python train.py --n_layer=10 --d_model=256 --n_head=4 --n_kv_head=4 --head_dim=64 --d_mlp=768 --vocab_size=8192 --activation="silu" --norm="layernorm" --norm_place="pre" --norm_eps=1e-05 --positions="learned" --qk_norm=true --attn_scale=0.125 --bias="all" --tie_embeddings=true --parallel_block=false --init="uniform" --init_std_qkv=0.0491 --init_std_o=0.0 --init_std_up=0.0491 --init_std_down=0.0 --optimizer="muon_variant" --lr=0.00366 --lr_mult_o=4.0 --lr_mult_down=1.5 --beta1=0.95 --lr_head=0.0059 --warmup_steps=0 --schedule="cos" --final_lr_fraction=0.03 --batch_tokens=[32768, 65536, 98304] --seq_len=1024 --doc_mask=true --train_tokens=243500000 --steps=4196 --dataset="wikipedia_en"
Each number is 500 + 40 x the weight over the matrix's rms, rounded and kept within 0 to 999. Layers, rows and columns count from 0. Numbers have three digits each.

# layer 5 MLP up, 768x256, rms 0.197, rows 524-536, columns 0-255
502473534474531522469484510478491524488503469477514560551533538375554477533499492531529399494493542422468496466558510487447470425504580468514508445521520473486457553480436516609406481521474528448510511502512429523473545513504515499500492504459457475499472507526531530429516526502524550514457419551473510436478493455548428505508534473571485538523535516469469455499467483456528552484546457450443545545470465539469555537529478514602526461463532552523494511556445467482453547456468528508519498567542518469472505512466507523533499477488561493522525474626473516375559464488477472444517538499460497486611535575407540587557561425550501482482444516466516461492442451590502442493559474506482437533429526541492471478395497456489559596491471586521496497520499505529493522494486502
539460525404530499461547481563523480481547474512557457466467481464512560479514521491459504476513517527511463547526507484490455528520496460543477485605494520463500559478431449438492544531537468510500503487485486512463573554511476496405480500456540523584477437528445467511500532485556467535476498495565480482544487479517500551428472475511545500486483536545426487508508476506549510522506504407552490459536468533461502562568486482424501547572578456575475573469506519519525553524514493557539554436590498497527483497507439482499455456544420435499557452430504507429447511508537530526536472495540531519441483550479499520496464518462588470436558478450598526543569450524533561454479467503468493565476474497498476505539460519509530496475528517510500581491435481490482517496445443
480523509527545507475547494501546527554475479488462507495492539446489526515513506516509471497510448540518544523480552511494490514521478503472526460426523596521468490504487520504545526502482463530464566516465489517493558470488384537504493523458430524468523495469531518513455549544459486522533449484517554479554537515548507508531524541455445421518492500436495468469488531460499434533472460466553524472445506544456556561476487468571464554480479534464496538518516485565558493495461466527455486489519528506451468498508439523452479565536474506507490454593478522533526494618513443499504457443521540538487483522603412497526490493504459524507555498577521474492476455519544520483469466522479542530539436490481504473510464442491473504522475465502494520470474468460486549515509467
501529540524459505437502476519523492451476468504515558517440598457466470454623535543469530505519492449509520523512485498549523457431510487465506450488474546504506433498541484517495572488521572453502498504485509525510469517545520539550508492502497589500419445493565495493512469481438522426479491455497549533513519426495414468483536534498532463533480557464466478505470514508492535439463544491480502503527543510442505581509543515506475480484539471487445504497460542532502538521430508523568498538560480526450494530514468472443467519501492454532501423522474497481540516497519483438456474507537523492529504448490482580558452490527460438503460517434493474534463489500498465517423509535502511508474524531439502460489509436441520506481523552516516515524538436490582495520526593
467506497511468505526485484477474512562522493510474561471495562477509511523426545477504487468525471503483540527512479473434514485562515550477496467491519513503498452501480447440481505450467489469444554500528512534558493480457533524505484490555512581508473460441546488531444490443531476528580533494504543464470506523474482513532547493525481523540540467560518445441483545482512455497443491525546469542521548502487481469488455484467499451450495531562491464446487470516494538471561504437463568451402507513578563508516512516450467462524470500512503474404549500503524494452450526544561507447517545515608452499517507540512462536468488494542475553425547497458483402488540551515519528518493534465529502521545496493494524466494483522506439397496557541435505516551492454520461477
478542524565523454555497455511544527463542390472540498529493444554525561529488481547532529406398468449525441558480496484456500486567526497453484507423488467520420494395478450453491491428473470466487458471439575499434542476509521522494459436526496470520457457536507470505450489559456521506564497531510448527430484453470547463507516484484520469511437527496477468470536569497528506509582514524471489479479502513520546518553504498555467481494536499431424473502498444502480534455561426467468570501473531579568453409421482563462518490518531493574542524523485451438492475517521515531517484512576483512568527496471530535533467458511515506491517478560595582583489532481466539550570542532575569555519537498564523465457525472540531471468547548501475522522496492549498545461541489
456535468469445569534541570522499414491498509518469545577517566520520503527503446480472498479449549530469491475511393530560452469460525573500450495548472463488514525481521538492427541477518508560478477512516473443541564528491403406508543556477525546509577501480464533491516508468474413495516560520506486464461511453496498469524528545509497458496491465562469531452474426484594509440435502461469449435564482468448384502522509471596518469426610523473456533579571460552542623533483541423539448513513567497475533546518455507525505478442460401514546500503497494460505528444523496481457523488491488541589504464521511481462441459494505438500485557466568486528477566485499544473489562455470508489576547529490451551546518534519438507518531465553455508491419561486438474521559485
476443569495528491459455517441547504525416437418502525522548424449496466522461472512596439526507514552552514409506483492467549515486450498428495533481486496432558560447527501502520529476520452449501538469509536543505528549495434591472480506492494513532563433455575497547429474553497534486469537502545548495493569515432539443554400543484493517560539542498433452494538477487503507503531493491447494512463453557504481485463478476512533556608540453565475483502543542516480479479531530421527379507519445524523559504530521482481542538450364489494522542500463520419549551557440447490470483471517475487604539502505457441541507533515534561538516484496536449489538504457458478442514474545587517520475542557457490513487494462529485520544557563500474501461497468537527518432424506
549581521512463492535512483448485536516453479533432549441460471417435469497418474467450600493565526522498431515514608515453506459465463465525521503503449524385499466536523524554516483534588470538523497510536460434538455369471493467510540572584500555561540477528481456479524533520532536569442499464443526417462485474481592507587478476499505502507489522497479542420524452521479535427460529452415486489545480511508536554547492419553431573565459503524447460434541479486436548486502475535535513574559480507489439561513429559537527540600470438497517563545549560534492491497497569459580452455505540485545424476473517506527505471489459542538540529534514469503482440539479497483473515470475471520459556508544498488455502440527600509542499471490560535502426569523493443421476502
552522550505494478508536523529516479480539544516442447461513547498545435508416501508492473488537535516489541585526520528518483479497524571452467468501495482533540487489525463522525485438442540510553469479439489502571569520465449521554495489471454534475525512538562551502489499456455480523408450493474570485469504493460549491475539468556504472483517522489521515468538506537512522443539470591506495520544477606449518469523556546460484465542417449445510502481462458523546418507435501470542519486537480498518521483528511500488516486481507471463538517589533546452495444473460488491480568460555466519498490482545471513508459460482527502526529502490497435475511435513514557486515549522533483465495460503506514532532499513477489520466474473508519527472513451487401451473533491
533490524545559514450471479457479560594429475519535563521578494510527502522501489526509498481469483523543542520501454531494503479483483540529524534479545430486560526460548453515541580477429543504486526531595437513562512524525507480552491479529443571543507441522497421515536503509486517526527541494555547530494492465536429509487548516520538490518504432541494525487449510525447548529518483495501473476500468530432479508537455506451525511508514519467473511490447537458438455525474493589563429518502459408483476574562462452479511436486480574448459492423549535453453503421500535539545523528493511441500467454553491435527573521476420503429566481494492472464473551499465496464527515478480521516527455511481508436484556465534517544495561456510470466457506460539492472546502521
447534517551530478454510475509452522495497463499535457462469494485542507564494500486485528541464490546465464512463508490582526473525532552452499511444489507539539560480469576440520508515512489538505484523531472480540531435518496465508555496469483500427491508472499479510493496551481467477544477489497455476468503521471459449500501543546529501496488553556490485484471472495399535470488598523492489564506528483537586536490462495641519549436550467451459468521464486480542498511458473492480521480481513471518473529486505485509504471458497460526485511484513459520540515485472453522512530498528513486566495526519544486560510436512496514519494459515480523483560497547489507528532516545474515457487515384514505447442520562491529444479467506557413493462554574452515537431562503
523482484539518514438435516445459478508509507546528519466416554460492480445517504522525530506480480530473469495497486472542461548512537496530452561519501507460532496491449466523496591472474543457520588438566472415523522438464399485442572494546565496483446496516527555524499464473506480594496537539442481494457437517534468501390524445494502464532458489534493484491525531484576481496511477496453469433515568499469515478534552522562521551489534516471491534521521561511551556436506547543514472578507492501518481514502471560442491474501540461491554469543482555537474522516533479507514492486442524491485544496497474571507415498532497546426487417446466538459494533571488453496487465512512538576502494500447576525434536535457503494508491555520459471452507510547496484501529541
# layer 5 MLP down (transposed), 768x256, rms 0.303, rows 524-536, columns 0-255
526434510514509496527515516521483486509532529457472442506497514474449598558499504518509466433501506547489507552497484470436469498507512460494398554413473461541488540527535497602503553493506518491486563434472411540552465494520526526535568406521456432440517528448528554500541537499441502518471521536538526471566451499472506453405539448455505514477474418430454511505590524430459435511570500519507563537496519477433520539560455515479462410497490509505546456519457544435558521468502504468471490454539400500534499479482494602543492482551567530550510410596506510492484456389498596544468524496506468576538508531475514567468552522502547496464459468510532433467515489494583438500475448499545535511453515519449521487474529509588496460471568534572425528470566534567450450469457456
466495511428497497469499492515514401498495516485516484507453538470564491554518534548529513484567481479519481561471503430378472480464524552446485518512440434532504595479515468523424506573482507519455498470456446526472536479465479533495440517499488458520501448524493495560512513540451477462501524530493518496487474510598516480471568448485498506549521511541527486567480571524507528533494490520478512461379454481419512578546471605498492475462493528475478508510489577467486486475527541496480498555493475550500499512498523454506482547506496439501565544515551447478409564469466474540515502560501532550516462429457539514560504522550481472461565497478454501525521544474498513420494495572517543504497525461561497462498465503509454505497515444516469525486524461483555509520502483
491473453464520444434476529509495527608562466467517474565502501495474510465486527444534450492539474555431499465507477491513492555526510556493484491528443450480473500488519529472581526420497453491518383512502516506475511505478467432557537478502545492525489462506523499443439477497512435518524484515520500530528464450495490509541481526436499541487484522508507465532499542499491465486507546458451491536506569491492456527524419503519495498493460475469567496556495581474472533495485473475545470507531510434477547519433514453559547476561478549488566516562469484536478539463519457487501497591481542483535497561530532520506497515485502460478467488445564521533486514508497488497528487503508526535555480415470394488543564458524460528568488447526488470590453495422502535564572463
462468514516485492521453512529522488476482458541479506493477535453493527593576530543520526472543565609446540487491508570492539500497547461553505521484550453466598501472529498536566485499463469535517468450471525485538489509571595482497507494539532469465440478479488465466494529483513453572494438533498505554488536453503525501432488466553527469486538495553525483427415540513470546497449542517439483468515524518521471496538452477462457490458484503489471478456519469480491515515486459549479526532535539473485487453471471501530588463471429528568464515517531523498497532567453505518506450557490552523474479524534550444540520466475519522484488518468495528500484473457501506530491463559523451538525430539491488446523457518528430444444411491438519458495507558499534492442485516
562500476541517546495499576470534528525525449529529477458513533549504485515545545522517519440513496494505449525569468506523475592490467480520470565513507520505477450480453477568511473492502486520496441516477529545503569498418475487480542495536507535453550469515461415448477477507509497454481541465489454459566472500503552533544466475566493537474465505507512469542450518488498511490555455472578558492488484500486525468506482469513525534478505453466473524520420525503521507528490508523499470528539472495478513482485520492505437472405527505577494502497547503488493480456490497484522498473466529526498476472484500479490513517554419504537536446531499463493525585474506481517509555488493578484485547503460397496546555435507524438486475495488480507474495550519472566475455395
499444525445557436476531512462489516615473446491467456553524526526515506528462460535512388517535512532505465444649519498510500573578505525423500487548449513521430470503500480519448468451554386504428541525545506525474515515463534481512497490431520535502522526484526497405419440449464582477525487499536549475497538487507527498538523522510523498550530463543488501481443452517453498497550551508573462509425564414462453521513415505508449432531558514501466480523585533492499544524445504544536515514476516543540613491471463508536460448479507562456478530460483542521491472513562510484429457493537492542485456494547466528510450525494466545422558472457496472476503491512427556524460567500493497449512568509551553500437516493556470489526431504469424467484523455455492628494498505
543505516479532482529520408564444438557446487547487555579538450543543502377458477556494448499481495461479504426444522521593626440525522441613455497561526494481426506495532490415447480550573520441524564479529483525520524574520582495488466449582455459502487450520429457464516447527533500510484511558539490490510478462487446506518531453495485513557549421524503466508510459560459501501567508506529530467425526468540508488490498503441514527492492486490476418509440513504601410450489409458518466468603504519484506524498474483540548482474544473452481404519489509557564516464459474532475537473470501496528478533517503482426564480486542487534487417576603492509467540514532564510547490433525502550553459515557424559505559470556400527471454460496511544502506463556470447522507476
493505508553451519549483466510517493496481568476534470541492533495522448497448471484427530497480486443501539463519456512552513412493589496459476456493528448502468520514508565502539477500496564539533484531519523570481478482477534490493528586585514500544484483493488480508497543470443582520577510482516504517505582445439520438524480472501422486546527533447457506489421535476519431426540490542538474484553493431526444481500440491498534528481547533579443496519498527502466518501470495481410488521491442432556534492485518509547477561531453469515538512461488485525550498464545523437548488529510545471508449537509460449553501544557506473531488508491557542525471537403509502469554578571494505524523531511420435473395509493452443541476425510413529448525483515526575478378504497
495521432406470423480506495475485541533483549462509545435487606502571489467487493461444566518531471459546445526524548498536399484509508513444501481473566552477506473525497536518456457512527524477552547505499551477446432548573528395500494524452535558479536541495574500487445523550458387473425511449506517508452488492456542525498516567499508499552474521390496597605545486470480491516505491547520472528453576506450512512517498455539484453579560542506469572470466419544546456478460552459533422518426462473547528524460505512459494546436515473544518614530563487373568456586495484536474520536441420525487467491537517523482475499515474480538508562468424489517550536577490402500449510546450511500491536540465588501413477523499516443515451545489469496521512536447512504552433471
453502487483514477537451479495543485504505552532523559538499459549478482486548510498507526522453560524544464494521548487514526473536517523414511461476495481531481564513510521495532522481509484535470543517504531502466465486533504488476485496470475483509538459437504467498529512538522580471570505428479493467511424527508479423474458477553479482532487452535528492515515541481498474508558481456526510512508480489542461474434516476509468455497520439555486526487525525453488522475446481499503464514526494536474458522471518507511503530561572486509456503489539575516494490543542554510473502545493480534499500487513457491507504592444488538458458492544495481502433565535502539431525468492535527512450486517515426427515475494563533488505473425513503497520460508472519555474421486
576484490493538470492490469457544490518492509555492492441442454512468524514496505520487546487510515550502540461441499476515493547478493470494486456572501569533483530494444509496485535447521523432472508470505535528534458498524479444431566523436448536492584511500581507427522505522495370571515447539521499498533456548585543593558440527440488493475465449494527568530497508474463495486451509558497484488447533546525505544506504478541558421441558537492518527459489513529496469450509495507573513525485526561512525525510490467442453495498501530459523545497511510527513426534459516586504480491517425482509437438521545523482470517518504504493417509446483420460500552471551483563554534477547563475482441533468473571456522480512446459486477524480477532450543454457509532470511515
528537423461432580486465545515523496550459447573473465576526472488530494473501483529496513473491516485514505551469457543517424519484529552579502538503442507526496428560490484552554488555524517514459514488516571490525458504485522482509509523487460476449502506474527509463465510450549544498535536448461498551586507464593470492470458512432532477528457487522485497459499561480510446472507424542461465465511524460436496511565504453465470488516484534526531528542512511513510523476456537535531404508522587486487505491520501517579550509515501513527506470455492481466570478514499606475489503505482448545507523441493478469486547498403470496463510541474545517495508480510530460540485461468489511539529462542450458552511480542484466504483491502516500460472489496507482463487484508
547480552517495442525526514597466503433518500516505515448493442542553450502519563461431547466487515523547518530542524478532502450432545442536534458572517547511485433508507534500529524518491478577510436498459514553534512458528469550451499562544504496466531495427480498546492513505496568395539513479562486497481512458504470529538459477496510477456561522488517476454476498468449487506543513575546492489538445478453543523491522480424505526449467519515493471498548456537447518528529428458508553472464517461580507558530495513549519446468490498497453511520563480519485484446491486486475497519504461530568524514531464445529591492468465468485518502474516481525438444443441513547569506459455477505520490517560528487585559532480482484493480531489485465505458505452518508437434457